python train.py --num_hidden_layers=8 --hidden_size=576 --num_attention_heads=9 --num_key_value_heads=3 --head_dim=64 --intermediate_size=2304 --vocab_size=8192 --hidden_act="swiglu" --norm="rmsnorm" --norm_place="pre" --norm_eps=1e-05 --positions="rope" --rope_theta=10000.0 --rope_fraction=0.5 --qk_norm=false --attn_scale=0.125 --bias="none" --tie_word_embeddings=false --parallel_block=false --init="uniform" --init_std_qkv=0.0182 --init_std_o=0.00455 --init_std_up=0.0182 --init_std_down=0.00227 --optimizer="cautious_adamw" --learning_rate=0.000513 --lr_mult_qkv=0.4 --beta1=0.9 --beta2=0.99 --lr_head=0.00561 --max_grad_norm=1.0 --warmup_steps=453 --schedule="wsd" --decay_fraction=0.703 --decay_shape="linear" --final_lr_fraction=0.02 --batch_tokens=131072 --max_seq_len=512 --doc_mask=false --train_tokens=906800000 --max_steps=6919 --dataset="wikipedia_en"
Each number is 128 + 24 x the weight over the matrix's rms, rounded and kept within 0 to 255. Layers, rows and columns count from 0. Numbers have three digits each.

# layer 5 attention query, 576x576, rms 0.0133, rows 237-518, columns 336-383
130158135149130161155100109120097145128097159129140105101101152169116144164140147107162071105161113155080127117091159164151142077145101140131119
119095117127168142122139144121096115101148102107136158122118110120108119143110147132156095101156107085081144130118111126123125146130092116130111
162156152115126117141133110105125123104159147122129150122121095122167071112161109124121114120109129139160181128105153176094157159137174143092137
130123127125108143133107136100106161173135071146132088150091138114148095147117136122150113120126104154137127137145115135152124106155127150147120
107124177127162115119144123142148132125088124169124150163124124150124125082097118117152117106109142142138076172176118135150118140119152084121109
109132104138140145118151103139134151104135132130115140125140156141110147136146150101133134096107171138112140135144156125141124136141116157155142
098108117104098131135110149145107105123115144175106113096132108117136112165103142104137105153107127194078131125116118122109101134142144104096108
113161121170099128145135162107120131156128110129154122151120122147109168131103164129148114134106133122113110153134097143110103114123135140098143
138153108146108162151125165150136157187131115135160152159098159098102173123114160081132142116084151147147124123176126149158117113143154124102146
140136139156116130163125135134160153133111105091132112131147105149120137111151109149134107154110125110152102116116143140115134153109146126107102
142145146129146098130129100120116161092136144126166113173122118128120136140152164157141089104118142111145099158127133168153149108134087132162157
143174118154133118162112118105143109126139142115140183112085124154105155121132138147110114132109105123106144120091167115117144096156145109113125
172157101079149119132147133159125156122112133119128136077155112175113137078144111131159097127135118099101136119119131111124165123121094157140131
165102095109119116121102125102109124092176154144126088121116123137161120105086107136132094124102188113103133119120104134126151119105141139142117
122111143131074131139117143120102150097136140135123119129091144133125125111119117106113142128123140157127113133090112134117156117138103153127120
145102150112151125095119115115140103085136123111131110119125109146177145149113135134147103154132136146091151125133147133129115118105106163154142
143143149136178125177119159110122112154145085131160163151123135150186135105111136159142143112096082152100140099149116092127135133159169086111117
088109165166101144130104107153121131096123143165099131117100099108132113148135137115100112086125094118087103136086133114138146150090154176115143
107148088128069171156108109158133150115161141174109178130099127132141130132158117112141113115103158127123149126148139124100190133079127141108115
145149103113112168124142139099133129135135121142149119108122098137131143126126137121119121137149124122140154132119130128107146094124122129174178
128126149169119091151151121145119145119141086121104109131160152130166107120121126128163133136134115132112099149125096125155131150151131141112088
118127133165124103146138122149119133149121128111131115136164143156143123118113126123155127137151135135114083158136113131128121164127125135124112
106117119102137139102110140102121109135117138112127136126115129129110131120132131132091134117123149101162143101130134108110141088121130090130155
113134112159123107122102154138117112126137140133130145117153135104134156140132128110126126101154101106129118178108093125111110126142109120113135
119150153113143150135129112132127122115150119134147117137119144114155115121158115130174105114135151132126093155140103126129147116143124133125105
145126132116134128138120125127105115125153132135130106149120132097123129124140158109119137132126102157166121122106119151119126158135128137119145
124134122132100095089138146137129119120163148123129144144136129120114145134116168082098093119149100111134116117075117153148117119172067139131147
124122160135136155148117092140121145150064132122117146089114140118110107133076110149184165091092141136103134142176138092133139096087138115118122
119198126108141113117160131103107153122147154106165137131114125097172158124139145121086156158160130136144153112095132109111117129150125108108128
166169134134113153134066139129094154100179128112119137130138074111161080111119114149097107131153088169123133134116077144121132131115125125143153
094118159171096124136095120150076104158109106097119146115106112101112143136155129186110155165133070159149111097075185152118143170146115133134083
130118126100144119128151152099122141108123141132123120138124129134129140126102118164149123121124146109121113095144087129108181165150122129132128
140091114135142107097130105124177156145116111137128104132123069132089125091133131121127124151144120098100178173113126139143147126096166134153115
171105135133163121157126136114108106148098120144148182059114097136089126165140152169130118146139168157098182079116154187098142192126135123146108
156137105063119145124188148140118140100090153113141125187135114187188138089098094145157143093146130103157109095145131082138118118161053132113124
131115148141157138144142127127140118117144129160119122137136129133134103148116132113145141138125125147164112153126119120126132123117130139125143
133151114118129130116112125151126131114118121095128121107095128124099154158085117138101088114143121121097130115107148151134107108120132134103122
103133095129127142115115159119107105134128136115126137140122130142105165152110121130102091132146116115120137134100138117113105103104141110125129
145130133107139152133124081118107122130125113139139122124133138140145082100143133124173155126119129170139129145165158120114163153132142163142124
135133128149120129127122159121103113135116150122113148100142105097086151130116118113090136129142123104153133110109136126121102105106101112117165
124142131170122118110116156094124142107165141137131120141150146111102162136148138106099107125130120118151108167091127157128132133131084114136115
125139117149123112115122188153108125137138150121131128121138148118101116141158149105108130141143087105157105116091095142119138123137098128143137
119091115153122107118135126160159140120103135142126136120142130134118124134125101141126141114092155113120148089159117136135136104119117136154153
143163127087102071129185162122129147111178148098165125143111123159177192075098143091112118153163103122177126150106150138130084111197105073119132
139108142196124130127121169088124115121204100125103108138093107082122130134113204077069110119197097143126138164063119174112115151133087109114116
165130145150126164116134137114149092158166103095152108141109114135140157126141143074106176125114092136156127154083143200106132064129093099113105
174121191163127155168110127078114114125126101111120144114099112142094140099141105137091109162132145114097101168077155143089143113064105132160123
170150099134160145153119115148106143133125143135154165108099139133110157097151149115195117168109190091166121177080156098131151125139108056189126
092147129147109110124133138127156126165098135135140087127139139132161160102123107134118144127121102094102145178114147112159120112131130130162081
164128134123120143131112132103145135171144127109143158085127116133145127112096138117168147154164121130065153050176124085159101105114121172109111
120153155100126130108101133129156111095080110150110081166122132115119113141100037165119138089108119179112085123190100079117120101105137151120086
097109113186087143096140136156164105159118109118121103159123161102120152157147123094094175128136149155084109088128143078156080131139136132134114
183141105089139127123107152134155172132134144151118120114123109148158120144127150110163147154110125085120128085170098103142163114167138168154167
145108144181114116088152144130161111177141098116159155113078103060100115123118171138118116141113072110081139110068161080120133133112136136110101
109127158114118129149111117139090126088103122130107117140146155131108126128138087133112119091106144110116115184079156166096153100123160111130131
161125096101111148121150120153136145193124132152130161117116116157155164116119149135138132135138131125062149063136119110155149148111094124111095
137130145180139158182077145119149127154104089149147088122107108126088126127152097140117123114116136131108125176090138190108156150126099105133135
104115124117117178138122138214097130104129111124104113114175165132094102123132125129116158116133107134114133098115166115121104095092140126147077
147100099137156099100122114126128094173123108076156158126091149128127159125129108128113103133164106137189101110155105107135095199124072140085130
138118101158155175192098105131124099164126126108124118091066114153135127126124105152145114099142107105139126086121138139101141178066106179145086
129145140117132120163078145161159097107101103135134096150140101160119087116124126154121113168140110144142114133143161148098172141149136138147096
116116102115154121107191141155167138125152121167150137133149126115137139125140094150147155093117147140138143183118159090122140116178179129123124
091141103097112111129112143135146126160142173132135097149118122176142145090099109130148158129135128142076100120164103086130131101163078112112163
135108125162129109163103142116141108144098083114117096111113112119158124119133127164110164097145092137144165170127141122113169125122119080113134
109176164175135184182127135130125112116115109147187140141148124123150186073122108166124142083116140113103120171084173085109103102120110115088103
121125178119142090095135132141096140140133126144163122085157098143156123103138164183163121138108126116084163150132137134133147127139125132141093
140146121129117117132140116158138094142120132125135129107132083130093082176115170126161085152154133143123106126116128137099112169136128155121115
095088122190134121096129113072085143105121131128111101133112130108105122138119132170137096127108114133123123134059145152106100128126102119180111
112118157144099141110135105114137121092134116131150108123142139129135093137164102129126092115109086145131169149117117107125107132115150126109155
115153136126134160130073125107125102111151097108111125122120124121113140094164113106123126115101127157103119165131146158084149129142133115123105
104079132164116085131128135153119111142098147096134133132151099131132087151131132116169115175150128139101138101082157143140089157148104157135108
109149121181144193173119120086089137133093115142147153148137156119129171129163113143118112116133160131160101213113114147130163118100103105076184
123105118125124129126125118140094148100124168182085125127178147127131093203115124105122142111088163140146116134124141110148119120144150132129134
148135114058143149125136121148159174100146153098137108130186132159141119127082137107129125121140127144127137086159135097134112116135134173171153
125141118138123140130106104088141113136120104107126106145072093081099144145177078147087186122083156118129122125139108162123151128121091123102087
141143126157102148106133105151115080107099130159098155101094126085101120170132084142083108180157106102092101113125155153127170160148170149078092
141151104121106060113120132118089120167130172129073147150115099110046123161119115128147097146138148136062175046137121151136141133135141144171137
134142101131135136159101124120171155150139094134164131118116154134086140093119131166135144134151099086053187130136102111123155150099143093163127
112119184074116103154109151161152132160120094158118143135142118149149144145109133158116143174156109156133146099140098076099084143137108116126115
135109089123144158100127098140128113102116144111120127104119140137203157127116142088173088095108125135132148097109143080132077120140139163109159
125117153140141111126131140095159115134147096139156158141111102142165164099098157141093102116121140076128096100168115075153114158155130121150120
102102126136126138126079120111113134103115144135072118152147116161098118130123144115109090129156096130137114102130151197125136141117133154133120
098113125114114200094158098146112136136132122168102127173082147108151155126150090093091109150101169165123171142116132115106117107139169081104113
119134109112105129137125113087128132163121137147150152143133111104143124117090090131095137147147127104148135129097134127119127132110125092121130
138121099148106140104121131151119134119124097124109120142137140136123122134126148118129118128128139139143120135162135129125145134131149157138117
130108106136108149107130123145131123117145120119122124134157147128119147125135119145123143123144119156119143120154152113122150109147133130114147
134146126124133123143108143104136098132113137114126133153124130133126138110113124142132141147122146121133127120118118137119109134134140108124118
138138150131114103143144130113114125127115167105123131130141153128131156140122123132126118127159112121152109150121116129115137140132110133129124
141131119109131122137138142142126113101128116149134109149135120148151142094125110099152125112142113095157122146125133145154124132124147154139123
111139127112103110097137131119130118133173118129158105158153134114127136127142167113151100136167127136153137128112114144115125146166102121105110
150141101155094125129156170137069134130122154111127153111115158118092122121123165089112136153144135145141082085105097107139130147159080141147118
103125102122149150158095094130158142096091129128144166081122126141108096133117128167140129082093147115064153169114162106122124120114151162139108
173193174090116148102141161130119116079152144089153120141119119128169116098122164128136122158162146121137125135112142123138126133185129109113129
118142127113124177137119154133120128135188141102104134190140122117161087111128119143129119186139120154159179120122123124157091158122144139130139
097101169156138125125153119153094087144133139198126148107140090125162166123124139162141094128126141136120155147123125168144162162158136150131098
117109132109147142181119105130162152130134134120133122173100110133156169116127144166143110118105114081109133156175135160138146119139098103137131
148121158143134117103123131139168131075097145156144131117109091130108152145087128127196155142132121081076163134132119126146097139135150107146153
126139141156141141104142145094099117141100105149155207069116154098111144165109138184111154153115115139068174127118155151135146167129133166112125
165146076076116155100159143150150137084131149124152141130145113158150123107113166114132157145140141082199134118143138112153138093158090160136156
136105098124132114105120110131121144112127120141151137150113151121149125118107103120113107144135146163155110134140119112113142134129141139155162
123133133118123126144140171150148107125133168111124130121126126114123153155142151124133135147109103102101146117107125118133119129128107109106136
130144158132123129144151167107140103147114145125130105116126120101116146133164143115116124137122115120138144112092125133122103123139109099107140
108115118135127111101117110145107147101135113135127118140144131132123089161126135139127130130123153152117105105145118135130135127134148133120111
126135141117164113145113139109140109174111142113097126131127135105101149129117130129131125124148114108121145106105098123125084116135099101141136
135139168143135099120153151120129150139119168101126139104154164146133121113152153105149120127151100137152105122127083123139137139130075124157135
122124153118103126112136149153089137128102153105108134108150168103088141139129145091118128136136134109133102114115094093097129140141055120137171
147126093150124117125132107100108123153068131152124121081116144112103121148112102133131136114117134147134138133110117106106142120082131127156160
172141113129127087117157161129140131150169134142160108138137138141178169096089172128124115153173087119162150093136102142181082160148124086128179
139129166135120121101129122141131085174148104147120099123158118082154137120107128097128123128192065113142115125044090148102145165156106108129098
172117150163157098110132133139074099161132130115103129107150099102120130135145170088119142156164095143176126101081093159142129165130095122085124
122138158133139140137122141082115127114117125131115154167145128127133135112109121153091114154131158112117153152098125143122141120140122121167099
096124158119148113112129162103140133131169147095124126162163140095128120133109138138160145150126135095150114149160154120156086098130094124135149
120149101133131123086150161155159151160136122157118112160094157132169121087123123117108147119154095104150086126125118137147096107147150128169115
154163110132146137089126108158147147132107139132124107095153104091116086132119140124159139160162154176106164078116083124105113127132123158116107
139141162086118133116102132087140103094120143135131091149146126137173165111116106112083088117112114140151102109119125137130123133097142121175156
115118162158110132097119145173108084143121118145112143106123149110150136125133147106123141143159108175084135109111154099117096124105190117097075
126135119128114145134146139157120132127119114121094107181119108140115142101104150144155149134132122123161141072105153109162094123158116146140133
154114136162143104129121121168128107174131114093135144116120112120120111096149142166107138151126090144081085152101108127108134124128098127088114
120109137113106129144151148115109166107141149104131117145134121116125149134091161143113109117148157134122129165118144139158112099174151121127110
134124090146172078153121149130155170157126136098143117105131154127142119121109118118175093093130098127121125104111110150148114154112145090107080
116114105123129145137147163133133125142130152150148136115129133131078128109103107137137155116141143150139116149141119121116160157114130094076133
124120173147089138143145172151107094110133144167108134076133101130106074170112123129147140091115101139127125070119153112138108118136153165130089
118151100125148121164106155170142125161126083082143102135112135119098136088099120143135129141169081131085139117171125156106155199083128090105154
124114116133163146131118097124133126141138127145180103129077123130175103117136134149117105087114126118106119134152126169144124155108127116126137
128158094126138148100105109142201118132122085148141128098139134113135149101133101143139099167089146137101103150085129103091108106138117115115105
133129124114152143123141116167128148122119138136146131116150132145160152104138089121100106151120152145137126176108158108124149117137159088128109
119169092130141115112135126128128142127115139104102121139122152161086131114108148088168098122162116121155124088131116110142099121141111139134163
106138121172101093161113151160169148184135136129103145123107130116141127121140148142118169128147129139093131166134112124137163139146111117078145
167168175159131147147143101128104154141114116139164173095150161152137123117153153116116134124099125164110127159075190136098164143152115141098108
109108148107186096138157165124086120144117114127144140105121105175158124082133149152126142098129106109126114120141100169117150159137129108128107
146138128139137142140178118143143122134138134091177139102127106146136104119146116098139114167147117164144105124140115151103154162125092131118121
169124151147160134091132114138123133154105083099124114128127150105126123161092083137170066111096162157111091174062150178110109137157107109140096
098105157161133128121124121133160118106141120141125118101121153113154100112155099122122136111112157112130100179123158100124124137148163158123132
103115132117117157136104108147102101111105113139132121156119123099150145138127109121132138128128181170095133168140154148130148104129128154122104
101101113142118118075139121149142108122113149150126128113168137114130146173113131100179124170135108125100114123087141143125097156129115163102155
107147125157099180139108125073131145137122143106126160133128136124085127106115154106172121136161121128145132197132134138113145131130110148057141
123098178156139122140107113151148116085164131135095124146117112095131132128130148114120115122069131150134080113150113145116142117162141130122131
106111098126131126137128110127114094111105149096111082146098107130127129127132113087127130116095136151118173156115154112125107074153135156129085
134128113103109147126092089093142108169139108146159103181134117107128116150146084112101125117088158137123109108150153182118117120124103127132091
101136143173107153144103097147113100111088135166184148130137113087153132122150121152128119141103127134104091132105135129139157156113171103091124
158125116119116088155122114173109154108120120128111161136120095125107134129104150153130074148142137149069159090111120116128109133108163099137084
139102116151146101145131136101141147175163130125171071138144147155121121103114150176154138120149090104096134129140093120151118148113130075129148
135110118138095099142089134118111130129122126170091122138128111143150126124110122120093145143136106125144070064100116083137104164111135139107151
143122129121140143123122114112112111105137115150156099100111108148186112167122134092136111126136123161140178080118144097113148116097144131123098
136173173133169206109156108098160134138149129146134130127076123106166167133093147110130144102085101124108110135115130101111156096152190093114117
081132154175153117154117114164107111130103100134130140140124111145110106128128116108112085065141088135111099093122121128117153169128128148103143
094128078141086115103148089115147106149157125141109111121110128106119121127153111094106114115142115145112125128120163114102127137125143129103120
130127112119105138184102154141111132131130144060095119121104116107114167131143137110127106136145152127144141113144105119130112126171149110136134
151111139156142132105158104113145095132159135164106110138142130145143127107088131137161150119139098127128125134131148113129155138107107131126116
128113168144094105099120076137135110124143130185139124167149124156161102140110122120171170133116109158111103121137164127129109144142129109118139
164138088137139111140102131100112125118120117133115112117129133150116162123147110100087114135106153115155140143095094126091096138136090143122126
162114077103161114146074180123140140117140123088129093131126117106096151118143120138094122107106144111129182135116133127099140140106098120130141
137145135133082127099154102131149097104102103167154113132151090147158116123106133143180094119127101132121093176124111117142092139148136107089089
132122125127117059109128157135116153100156119115131127145155151130101095131134163093113108129121126103135120118095120127115115166147077129147146
147157097146115113117128158109093141133172135110124110145133145147132084116164189080102131130136110143140113117095118143121122151130110119147146
128144142110158167143162091131135098114056086190152132071156130129110118134090092170168121096112155115113111192178133103124166102106150109149119
146161113097094139172144118112127143104169127124112104176138146174166129116144165083091175137154110141125106072108139102165098122158113106103104
119065163129122093109153113155128150141098148119116109126128131084163131127163109123125120136123132194135130165127159135132091099128123149155119
117095130142116125151115105107138128090153146103134117111130132129097091146118117133170109092133110102132128104138139116112126158121093179091088
095131162166153138129136122099140160146114135121133161077154112107113097110126145167145133081115165134111113116142121084126173173114123178154122
113171185129143138139136141115160197085146119173127110117154118118136119111108089108148125125101128135141126152114157110134098102117150138097144
175103085159151138146130133155120104124101121083120122134103103133097104122139176109113114137081145095110138105086125235147123154100113149153124
160152148166143170165101123091120105169146099133139117104095110134078154118126099137086119147146115143123129127082107156119163134109144124095134
147118111136130162106120119124123139124142125132135125150124126125147117127126132144102136145147132126142144118132129130124111110128134115124128
086159118100146144148128158139118131157104145078110133105131156127135158110165158110117111106140114116136110097118102133124108126111091146136110
142114127155136100112140122106110110158132146163124123144146161141119118151140124125139111121153126122123105130087122099148133140142097132123107
111112113102146134145114140102110134115101129111087129120120117097096155110162126173105123128121129142134137110144107147114125107115135137154153
096111154102133184122121105154122130153117096149114155130093105107109116146112114154155143121115143129107136123169130116135146094121171111131142
154132106144124118118135146074096132096167132119134103122139130154146131123147141087099133153146119128141154098096104127089134134155104098123121
125139136135143161129117144134141124159099122164093175082112116097119123143076115175130104112149107111101163157156163127118160087095178147118142
115100105137119117109119173143103142134118144142114124127139146123089126143144143120122149129120103130119153096132093102142134107124126158147143
148181164139131087153153127083093144150177136099154130157137104124196170090139193120076130183164134110145131142102128133128060127170139074098124
123118139139146095119087113101096107147140076136108117097140129114141070149159165128088140144132152141088120120144113139106161159106109121123088
098095145133139104099129161169131129131111127105130103124144134124121130120116162184097156157137106137138139146133149185111112139149125117166134
102125105056118124146153145150124142092165134133118119152129135123159120138084083113153148113149104140144139120135105094143113129115106106110145
121149103097109118111129137162115150116149165156150115154131129135177128091127118104159139142171131114111121118136125081169128130114128173105146
125136113153116179140116111094092106110129108135151129130084138162081192126148142165088110136076168077144143152080171165117184104123114129134168
158118103146142169136151131153139152127127137148105164127115095116128151124124112130106128118099115115131173140120177153127160088103162119113126
103131121201127145127125109148133137112135105114111136160126121130112127162163137146086110119115113109092168106085140154153148112150136126156127
131171083144147079136140111150124174151132146092135170124150141163125151119082162090167129141110173077130117083126132145159130119140137130114128
148103107135093105149097148075160113107145126092130133158131079098074182124133157117132119110147131101124120179136159130106113133114069134140161
159117120129155165179122073128100098113174105144120078104122105133105140076145149136110133117109111076139121170125140122126158129103124140115142
082108135140095102102125155116108153114104156152118123127117094122112156139137130136116118170114165148127146147144135133144114082165130109123100
142133137158137096180097138094104136128107131113126102096110141129082112133144131115151090168155093107105091151156047092125143120113121106134110
110118077126115088117136129151145124083156140151154122146099107089117152133165085105137115131081164145144155174132103180096099117150121099103137
143129108109124101080122137147150153159125141071107147104141127135139117154117155135168117100138088153132184133128146108122120111124122123137098
133121103150145084167137119138114112210128104102143111113132157124179103141079207076086113156125104149105151092140144149133120156101136141139117
143137131168141139157125122123140078157135123133087116131092103129080170111141073097059086111106145118133139167126103171114167122135147091122108
106128155127123166134120099140153170115102169172155105158161115123128087105126101136170176106099132097111162103129115061129165111122184156117146
131168176125165121129183116114118161114116115132163146080134115128143169071124120186117127138117122130123125131126177132128114117167150089113098
160115140121212100083167099134093141158118089153168155130113098135179149159130115136127083145142128145161149101103142125122106140111119129137117
123150137123129118089127096115094147140117153096169132145145152143155127126147164132126158090140163129173141112105124120155148120134100130110151
132105128125106121130149118137132104128139136170114120145154157132122116125143147110149113130081137121139153156082113136131106093109144113136124
132127149132107176139106111126089135149143138096162121105161114138131086151086149125169137133151131174151079126136112120127111148127112113092118
102080079088129120160120147132146101157132102112145117142095128120144143116131132080098148166126090103103155139155119159122133137134117140140097
128114140118078122131150133143117134139112166149163140153148128081126117161108117144101119108146108159135135096096097134131108189163128173119119
119123123104102117199138103137109161134126146154121146115114122174112115095158107126114140145134160089104124122078104154116126155138129139144148
149146134092170166074115092109154112175132096146153120090070130122133120109127076139125133104147179143183123154179150112098156156147178127091143
145152123116125114079126131151128160162139168160131137104136154105169116148106108092156138116182124164160126098141127086165131082128105133114122
146134148140147147144155124182118171145104144121082123103147133115149130122115149137107129095150138139111122105147122116150136099154165107149101
159147085136137114110090149122143120157152106116181129128111100129091121128134140103157127115126081139078135121128119137134168165119116120135150
148113086143124129112122133156110112153117125098111157141118164127155170102087182122108169116161117121163105115121121118151099153129114134118117
127132110129101171139097121095134113093135088133110136135114150152101189102124040092099089178100126108119078169093124097104130101155107124102095
146111100143146106104135120139168169188132124113109123106107107096124138128107201159123154135124145092139204096129183127124174112146143117140111
115143155120156163142128087158150139073145092162144151147166136125174122133163066102117129129117134169130115089121110104106105136130159115156153
117121103137121151146111124114121117096055101132138133156134119137170123132102154129111146146161163099099102081156124129166154159160105195128105
112115167119121142136089118138102090103112133146136117129159109105131130151135161135076092159111156169049138097095126168106132124114108120126148
112122104112110116092126115178152158094124115136164088128122118172144127126101123210068160157142128147104146075131116099122108094126097180139097
118091146149130105118129126093154113151132119172085123113089107099083114126160115110079124108097125122096148167133137178126151144141118120095096
138137106168102102139105122109137129125117111138143115127102133136081137095186120149095091124089130136113145152072121152119119145103117120115167
150110131180118133112095132173155164150143149088117133136120132163143133101116188145047159149106076127091161070144140145132120149143108119160136
119127113090137111151145122112125124168125129100096132114103115139091107067137134153148109104125112142150133122145097123144121106162144111145100
147112149165108107100149105148139117145148132162119142165155162084171102138117082123129135128119108131119139099167144132120129145125118135127133
108111174147119104122116098120119096153143100167175095168131165157124106164122130134138157152105128139138097138148162114126146156167156142096195
145163113141139141138158165117130156124096123111107143088144101105152184139106124141121057109150086074125126159116092139129120115071089144145062
122108124118126147146116174149145139111114132065096151089092115124099154131125094156096111123132129102125153108112123132130122123048126122155088
136148154111165068078138093110135083149146086184181089165151113146183146077118142130133117103141092106145077150099137140173114141200128102081103
164129137096112090114158137166111164097134112160117124106168127123170178128131118099118065099141102095122143135125103128152133179095108092140123
141126144138134169112143145163098122122192132092104108128135108094143140092175151073104114100154125086120116109102126161111174118114154132170101
105070120127136113161103133132147084137087120137114143100128154136064099140118146160165128100077185142116132154201151118128103085102122135160090
145151132088124138099163127143160136125179148099140125135119133137156119096106167136105125140154102108132115109115133097170103138153146150117119
140132164114107159085149115129155116074160173110141100157163125134197130127124144085127132113134113125138085115145106126173118092127119150126133
153131127130125094186075097111108129132135135122140122201124129127076156160165178102158120127122135102088152051134103147142195137124102129107133
144131090128149153132135124133124118180160102084146135143100111147125118111127149147152112114161117132126142066105126132157179152115138138113113
107155177102107163126140117127171157063090144182081124123134142153109104110142116140123106125111172149131103140121150111105061103157148102104168
194095085157135084136106156162101116135107155082116105103137134093083064120143175096147136138132114166120129093131146199123127155122151101143140
154163135093090153129102105110135135152103151125154117099095137129085153121130135141075112146117143132154118101164132172131156133139136136146117
136135116167122149151133106143153136096140124125160108122119109151135134110123127138108133130128137103133133158134128137148120148090142112147095
109152114132119128113121160135134140137085152120101141137140117110123143114127116117110088136144144123109131160106097134118110109090118107130098
126124137128114124090112109121120113118149110161109129140172130112138100169146119122110128130152102094112141171100144128141118150147097143114119
098112108089146180171118139142129132142121155123108116142071119119086122108145112153093130085118161136126127081164088119112123118097116107144128
117093145101118212160128092106116141143124117145110133157098116133085071136142153129133177144091179164153144064154147153138120101157151140099157
121103141134082134117165137125092153126126158095125148119134095106173126128147139106126084099137086113122113117153140134136165150101101120127118
119095129129139137113117092123123104133116088121110142117102098144095103159126133146118154158097166143148121137148163129102128096097126179174125
138104120171118152129119165140149165110108153118127122096130167164057148130155101105147139152123149103137111115149140113139117154125133199173157
152161138131122137136142140152136132143150141115176125172115147114206180060139148171115137148183104132120144149093120102160105167155148054133133
129077170128161127127153157105111116151156131109130102162128124116187153120159144094106104124147141107132108113135095115152147145132133100135129
124129153112172157126106118120119126140119099113141140082096099145064148091135109106115160139098123147146130164131138157080118158124105116091101
108098105104100110161123124157135123077159142131114099150156116133146120125098106128131098155123152165105153145124116123102088101101155089127103
106126128117119127121158142106166152094132117125157107125131114158111156125119112131148148144105127091122147132104145105134148125137131132128108
136147099136135127176117124105107110139121120132115152137115169123114167127121132153131167114122130132148129131110108157145107147128108078109131
141135132116094155122127104135103150105120189135115118100145121140118167130154163107110135072115138117107100167107111183093184077164170090161096
145119114144113138130163131155120149130144161113142142118119137101133116104140150103083099080136098113164109150115106143161098089121148126132100
135150083183116099115133118132131146171156170115135144144106112133105134157104143115152115133144129113140155084131114099118122145111134165143132
103117114102143102128129133071144113114129119134128120140139133134096124165100134111150083111186147106104108183102139101097122112127104108096111
151113098112131133154110112137200117174155151110100080129123131123137141108106099099137089113133115113132167139152091132131131138100115104086124
153127153087103150126175146124114116115137192125146133151145107081151147158100114109147147151147147152182133098158153114150132079127102134112093
120109156140152081116137174068103098174136148075123104180138106140133108092104166110141108133123112107163140135161098120142108130098113148153161
126149120158117125079160123144146141113145138120124132178142150140165147154170124086127144087135117114156104189130142151120065151122113105152189
092148105146095160083141133118145148121111113122153150085137156144107123142115146166128160147151104173116165181109148115121097140102186105088117
127131145159188121167096115117104114198115095130131157075119093143113129086131175138130084164168085126076152109111126153110143186070116109147102
147138136152132185117140151162125170129108176089144120120107119066141144142147109120137105122101105131111129167170138138114138134126163127115130
114139151091112091114159126120143159076136193154111103161130124138171109116142139098175156078100124148165123116171124088151089099129146160125141
135134131152119101145126120105158077129105109150138133120159156096119146113170120175110156117142145089182167171168137096151087098106110094109155
129142113128113217103149073121094108135119135136168135115115096102167133137169096102102135153101124122160135124139110202120157118114174132126167
125120123148132135115060119070097091149096140113106141123102110130126115163122160151133134113122145135092148138142150161132122139074102147124133
153146080082129168127165113159123121111156152130123127102166127122152141113141136124183144126136093131158117095152131125168146105166143135145100
154124115124117130138131111140132107112142123146116135150100119125086088151127133154113149106148121121112138092145112125152126142099104153143095
088118137121132079153136147154143144169140138124102119183134123134160146144119138145112121138146098095131144124110088146140133109151105130120134
142152131115118094110107114067140110155088098105096109108107127100124145138120151153154100174187094120098112063093129137102124208125078090114117
124149106136151114153116109147116141135132119159095117129145110110140169142136110121174137129115125111096171117108116154143097149087112090116184
130147138135153180108138098142121073128104105127140138062140163144153117102167130122072119079105158138131127156086141129129153159097119133137163
129152116128086148106108132112143106119124142126097126099099147114136146150113102099134103170152131175122138093126123110107101129114127146127126
132120166148111144128125092129124129112132133078061111125153142135130114081117123117100169137094116138112123126130113106124112107118142111177110
139158080154171154127104125109144133191119125128157093102152125160139168103130137178144115100146079124091153106109087163150134171064156151134105
134121121164133105131085130126114147135108129151126180100128128103086123133123146163118152174137157153128154140105156149126131119142103102101139
103137127080097174081155142153151158083129130164141130136127107162132186119117084119074103133129130112129135144128141143118145100150140169122110
146126132149160125132157164122108133147157124068140139164124103109150098115121185125139135144124126112141113087156129130145145124096135156126164
123113186155118123138114107118132099093066103145120112098152151109123104144165085097081117130131183176122072156094150121121111107146102119129143
114121100149140115154109103155107116171100107111121125158117092099102079138114133147133161112147131083075105109129124172118146130112095156093104
056097097116096123100100151136150103081144151156127113147184136167127087158137120129150093145157164141115114092151143111121104100115136178126140
148099159119094140142118104135151149128144142121095129134099171145086176115116120167103152093139138129134083115155130103142176124155105162135156
119151103141107121138124151090164106153148163147086118150097114143113099115137122131119134120179112083087166112131067095139117146113119112107146
131146095143123113131069178096132112172087114150143130112105128150118138106141126172123118134128111132147161173120132117127085174098134090102126
122132115145119103125127131156166185140145114117099140118109125105113128138127175136105151131152103150125139121105129137146132199113110127139117
129118142109142143156147127069104091088117126154146112113143114131098104138134112140131128144091144128142159137147104141134131123147086133135110
111124095130129096117128148149094138157129136151128128135121158118110142150107146123133125124132119143137172112140130138137135120112155135136111
134122132155112161095127159149142123127128149133129128134116140126121168120091125134154136133118125107113120119115117122104133118091110119121106
136143136137142105140130117098129125119137133124151104145138118117105085131146136106116139105108123182152134129134160120147150134110100110125071
131118113132124137122141107133106139107131127132126146151094137077110135125148131097131162108107164143101139110116132130139138135130124128103129
100145117125090170107140119126172120152141099140118134115138115135148126123154148122151129132145129130128097113143113135124137127151146138107123
139099134165135114130124152114100115140143139126144138136131126108116103116146167111129149157121157137143134118116143102116139111132082110164143